Each number is 500 + 25 x the weight over its row's rms, rounded and kept within 0 to 999. Layers, rows and columns count from 0. Numbers have three digits each. The size before them is the row's rms in percent of the matrix's.

# gate: layer 2 MLP gate, 1344x512, rms 0.185, rows 837-843, columns 384-511
# up: layer 2 MLP up, 1344x512, rms 0.185, rows 837-843, columns 384-511
# down: layer 2 MLP down (transposed), 1344x512, rms 0.174, rows 837-843, columns 384-511
gate837 100:458492481444504479509487510527525532518481495477510532469481491459523522439551470476507529511515515538537491520498560517527482503552478503512506508497489514542521472533458498473489576491467490514478493491518522507465507494501489468463506498536470547477441521524525508519488453523464505522530491456471552440555500473455479515499527492499533512525506525525490521510475472492447453496550
up837 096:526509534534477519490505491499487483515520571496499531479508519520503510518456501492485476496494473551507520521496494513467508477463465457490476478491471484510513478488518497494510494496504518472519483500499462446521448482491466518493504480497520487505470439493506499506477549520476488514458478487501510475491472471515545487500518532510520491522495484512517491492478534513529499519505
down837 102:479472523459503498508540493513519491513470516466522523508488495476514464530534502465488519562534543524524498489551531515488517440501479470541482526540513486449542482509500497479469487490437483506532466514550486506493489481492469491497510475525484505493460495451532526504466515508490540509496535510521524473525509457498525505508495515487489516489484530467476534515494495535476481482517
gate838 095:543533517511504472490537475484505518523485483489476559480517493515500461537536504444481478468519507461436492521507481505461494489514511521491489496520513513502490485467500495444531498485532483497495498485467510492491465491484477521459487513492463504491473506507530471528469491555523490485499511519549509465550512508534479484515467492482491447512515482539471502490480551486475463505531
up838 100:501487472482529461485483479533506472551490494476476467515519516511540507519483505492479470536521517505476520490535462457496548508499458470499497471506517485498463518516501495481516526511504532454551477482521500543455510493496511487519503480450536506484529464481517468479529470471514505464506510517463497484437487508494523448503503473517542484463533463481561511538520497484517502526482
down838 102:465534500515481523494532464494529463534493502527497506529473502550482485458511539489521508502482489493508513551532503479496469550511521527515482502526488502452519505497524503493520461461507489520445479527462497475495527486444495531489524468443493569521496498506501485484464459517527528492535500562537513448474514474493541477506507504494495499494501506519532503484476488470476472461533
gate839 098:528493500493451479480549462498512454521484525511499476514433502519472492538478562501539479547499474485456486530484523509531505491511490510486502514504535507503477504500512509459506448507494558522503526486461547510486497523488513467526476526457496502488533478480501521536501503511505526496505501497527469492532478488469479514481525510510506485497475451530479454487504530483523534538520
up839 099:523529503493471524473487492465499551540510470461490536520543524550480504497496461529508548526463522501461510486524488474490480505485527486489486519491462462505504492511498500498489506503495474516473448468484478495512512492508505508524511511513494547492507492484535495525537539502511452551483510499459463457559536492511508478519525480501462503528484507490499512506502481469517503469510
down839 099:502456524538543528471482494509484505519481482467433516499495464515465493484462479484481496508500466511516470459505452546526481499504460496493527525561503537494518501435515461487495482546490541523535542471510453490488494494515469505496498507493497503477499491463527529500537513497473488467494536514486480482477493509476507480482526488470527513497489487474512487487521499502499501447474
gate840 112:513485523515479508495482521493501526535471491524468499524523513538504507519473512501530471522510536506478490513457527509484548513486486521496535504446489507518479519486506479457496455505470499557458472556529467489507502505516473529531481512485498483502495471472488492517517463477537526486518474474538544506460488525545499493509470482460498493459496519521465478471520492526478534506527
up840 109:515523542484504491479512469510455473498511501516505515466438491457503497470510490475543500500488529510505504482532471531492478525513447468494539481496499483490470484532526514509485476504503491453518497553502536468493502507528542501462522433503546530533516497551498496516489531512499513502523515514442489501535470496509495487512499481556482479508503483551496477539483453491511548514520
down840 090:563514503459451495512502499525505527502508513465506498481514521478447498487535498499498540474489467469518497504495518479497480507508513452475469524537548503502550485509493494505474488517493493501522486473508510528485495468523477492474478474499558526530483445531476504491503512488489542500508513492473492468531476476485480457461497459505492535505490594485507483527490510535508482564504
gate841 094:493520531491482490484511502505494555499501493484546487539498539536496485527512510503534555515499481535495501493565556546511479484565487528532532469461502491462486530455473495496531550516482509467477457499469545477479482550499515520463525494501498494495526479473492497522535522515524482504466483507515502485542513455470504482485442477489531478509500473508490506450474481485516489443545
up841 095:530488481495501541507466499473514464511466480527472549486533489449496540480492499485462453490534516500483507485526462490478488523489536459476511509545510501514485409536480480534473511498541487523502511480533461508455521499517504473504462506538512485500503483503514457452478466521485506492499503517477486511462508515509496516494550490490517532503516505474511503512502536466493473487445
down841 104:531550494538501515490518501524507509522495515459442518480539500502504500484479467528498449546521487470474498485515484474528489526520520491505513526547509489486495482503509462503557510555497504571488509505500523525518491500468503512494562493527511526482524529502526490491456516503517517458512492538486545504521492499523524508530484486522489495501514520502473523508510491473502495481513
gate842 098:493453516453489520468487515510499527498520508512520478499511504513447466492509508488471499465495458472495534540479524454498493488491481497490483452520504541547506500515508494515510486528465478520499499494494520506516457502465519484474529502478493523485511498473488508509553521495486500476462505518492515524507472486502554496537497501515530494458519466480484515486471507467515460498458
up842 093:506435493521505517498505478479518530505502528461527509520516493517494491460541471478561468502493525537478478478481512504461496524468469531530530533490429485525543493510543469507475525520531492480495490496508508520502500469491511531434482512509530493516497505448555494477494531461497494532488487476524509524507545485462512495499505482505487489471514518491526497497500501482501510490526
down842 098:521483519493519475498457474523487506498521498464531509487482446517483520509479501463500524468528499525481459554504471538457500542516515533495515482499481492531520503524455510501501482531495509463507476498475496542537488528509499464513550491450556523518495500546498473533501533502517519507492510506519496464537514535481465488516484518502449521512483506525511450502473515523493489527505
gate843 115:511464489448490528491530592541483523503527489491509504559513495495496481513515492493506549482484501490526484483534489503523494464499531465474529510510542488526456476485506487474495516488491530497513497505484519475510529520494474475551506477534523517481495533554480496485529488472463502473504492534548482533527521492532481521494523473529473479542515535496488517488465521481526494550553
up843 117:499533514489505465483515502481454486532506495504490519487497511475512469488454478540499550477491484474533484556494530511513480512498515517505505491498544502558528473505496518499485477462531476487527551511476470502463535481502497573503482490449525460512520503524486497498555507508492531518509446449517528499474484507498454516448517495488487507502454522502511486500524506505535494520521
down843 101:513520555491495541490496509482489490487488522504470525477548502467524485485426477449466487518465492464530517505492481489535480492453507499525478532458545481527493499528522531496504477497551500536534515463484489504472520524479552517490461488499537512503499473461505491498487464469523478443487499488524520481492441511486503493484465455521481471478461477532512485510515460526474510531486